{
  "num_attention_heads": 4,
  "num_key_value_heads": 4,
  "head_dim": 64,
  "intermediate_size": 1024,
  "norm_place": "pre",
  "norm_eps": 1e-05,
  "attn_scale": 0.172,
  "bias": "none",
  "parallel_block": false,
  "optimizer": "muon_variant",
  "learning_rate": 0.00292,
  "beta1": 0.95,
  "doc_mask": true,
  "train_tokens": 270600000
}
Each number is 128 + 32 x the weight over its row's rms, rounded and kept within 0 to 255. Layers, rows and columns count from 0. Numbers have three digits each. The size before them is the row's rms in percent of the matrix's.

# up: layer 13 MLP up, 1024x256, rms 0.203, rows 342-352, columns 128-255
# down: layer 13 MLP down (transposed), 1024x256, rms 0.397, rows 342-351, columns 128-255
up342 100:159055167122109116148145098127180105152146153135122080144138109154149073121101100149099065166191126167029111192170106147186155103162092142164108058087113129115114169129147148152140137104118094136086149076096135164160146118143095177115173110161113131133094137117113104123146108138106158141174126074107161148108153109127130177083100201125173159117156075115139183183115135153153132150120
down342 099:155091039144123127127134123157129129155199140163099111204085178137176134139154119167117096140160140177069106172138122103128132082073066136112186135112101093095130125143139175162082141114170187103159120062143128111173103163087128112084153092136124134181117094212111104161121152142129106205124190120185098070147133145109089127127106133119121136077076132143155133101125088101149139166084
up343 099:140075072091184136183173143065120138148112105144109151197125206140125143114149060116175109145133122146141140147140131074171123163118155138151102087123104132124171165152161163136096143092149152136129110124136125158155074165156149186147085112128157109062159081132124162162126114100159116101095140127114133170111186208061081163107135120092148151093153123132102200167141145172118148154124
down343 100:127117192130096139109133143102108128114138083096161090158124155130156155146121109106144189197143133127112136153110137081096148115103118113175153126150113046125116097121055163058162183048136145173145081113178080125145104155098101106159102141141139103126105106120069136138134057186141127149051112141096171198154153129065108122048102120142098102102145136179110102119138157088145120129160
up344 095:089156185222120144099127108195182094086126062114096139158120132186112149141096096055079122102138119074130145154147110088079092112126138127141092141129131106118159149115101082115095141150095113058139116129068128107118131111080116106193120154151118101143092140155161115183114129091140113127134182168246144113090150122146151112149123135152101117165171094153154093141122154162144119151144
down344 098:065127180136130134084078143102122082133126149120153141083128159151113211152115139140152127099130194111100209127090102088057063138131179118149153110115060147140105092030124129111103145201124121079081114151085104161170105118139045119142127092100117125141100195164135167157148160093137152117102153157175134112125133100097167160142219130117129105103126100136143132094092173197110118169095
up345 114:084140136078142140085132137140097116061102131115144132103142062179089144102122120062126182082033146116201113183115072049151085102158140174101074112145125147085089134147104074140080106090172147147130078144098060062170141153163107136078156120129166113114117123106095081152142171072111103091133159101130174110097153118164134059121151138159109144111111109133107120114188098126077147117116
down345 104:091143114092133114142150110061100114068102141144155095141141119088150154089109104136105134184065188128117141075138126114060099139185161155048107020162121086159096153163098129120094178113126159134097146113055121100124162133123162144092161117137138160092120112089113140134128172105137126191166134148127150081145123083077148125131122173186103095114138076118099157114195195126167064138106
up346 102:120162097153107142136123144087148089106110132094133134155083131133142118077119165201091173131159178146146149128111127109071091178117127140165074104150127183181125165183122116140121082050091087065109111157156085082127117137096117125107107116163135152136118155105156197127118131104119116150149108110120119157127084144160124134111146149181114114189165070148083076144145116090104102088136
down346 100:129126174171167192204133120145117134151149118109096142131148163159165106132103132121100106139118106067163089133149159119157165175116070225121130097169073101110163128128119177174098119183110083118135122144165082037144144089100097128072201197132119196123159152162100134134137156171124124111144162141092124159141090154101120105136104065103117144164126169146165159158164086109133127081098
up347 102:124152129186166160042167086138093132083142173199190083114151136164131172093122128116136078089168077136132137173066152089111114088116124124178090145128147142176120168156144124156130087113134111085159136084103167123163149119113096104142105138081092149164118135134162132138128064068156174109120112129149100119176156088105201105137113132123157072115106168116167122123154137107123128118122
down347 104:131112066126143129094178130130096152095112143156174094080103160126112100127101135151104101161140094136069148108135113107122130133162122152138162102149131087138128141128101143168112075136097131116157226098151096152131142159145073159069075072107091081168176113139168136126108205150127069138108143094184138126107093150094135133080168121079106147120111170143146145096151099150123140101077
up348 102:130102105137140098145149142156109184122074117109135185134097158100158076147127122148160101140166105102130114181179104155164167081138146108224119132173136122122086174077084076158158194125123077085156150119134106088155142149092158165161123102160119133090150135126138133082125132161187168128117103078137126123133125115157141137105154119132141118078098152183131081086072184130170143214128
down348 104:143102096058121128021071115162150108127103105098130103111186186141136141078145093141128084111096101166125116096191146105124092143166147093123141108139082147098084111150116120134146115102127121085139098198129128118078132116132104094057090112145138116176113131142145155154167160118088116096155168144097134123140130119140141162168154115148132089095141137193138214120114125137143146162145
up349 110:163123127125150117106148124143163115099154159143111115140126162158078151118121151119059125158110139156178213165053151101125140144092044127189061106155135127097101109112091108150116098106123109161133138142146075102136187084171148103136083138069122142084116156180170151131172170119107119184159112100138116122145128096154143100140117092128096148037162163111166173128118172150172115074149
down349 112:176195139153122156093147118119151121142167171171155088114186140094126150161162127081109127148106144105104159155143152136133181105140185147180133092145153090170107096110117115121114182165137091108139143127082134124158138121178137095125130172144017088125153133099123118162122148101099127173136098178157163086195121131161113101125108120107168143104132153150166172143085175133135155062126
up350 105:154124079131169143191092097084144122077149131144090109161132186152102152094188110140120108135075126108114102150102135149113196129179151067107111164129115108121080128089179141128126091120163119142117151083073135145121133102142102111114089103124116181061095089142101139128114125131136154110195146166172097140164120158096122084088140127116114180171133130133120168218174124152231154138159
down350 104:111104112140109089142118142137141185158104142101061090109107134094104139085127107112182108151131116144137184162125146111070174134102156139118152080092109146131137096128121126171129122163129136145147140121137128211193149166157137130127115157169155173148116102153102083124121137127083083130154135180146139165044136192118142178084090072066166178146127092117096196146160128148241151155139
up351 107:136082075132123120132152189168127157184098137091119125158067088166155115129101132160175124130147143103175144153097098104121135140097168138128134154182151095100140127066130077140109118085171150120116167168163068108141114122120181148210130186117148166125128148155206102157122186123156163129105077104143141151080095146103188132124194079139147111121157084143150163086142207138127121107110
down351 102:149133138099131165176078125126174127125138187169120149119148133120131168108148109179178074099192152161100070162139039137128114169096130111105109201137115178143139126039133090188148101143158135119131153090142124122089186124115090116147139103100104137093136134166107067102108196167108174105136155141179128157151136130156080126118159082109119184087113176101123126100197106130147167139139
up352 103:150153172185121136132115138147050139098137174160107096117160121121072151105159137164187135182062121117093155103164076081135140130096137147097058191130101084104101152144158118114148120132175151166109152117117155109095165150173073085113142107133107074193116140105141130129108068082167158164147115100104103117203069117149136104114121086084120164110099128099126136192168170156088156165171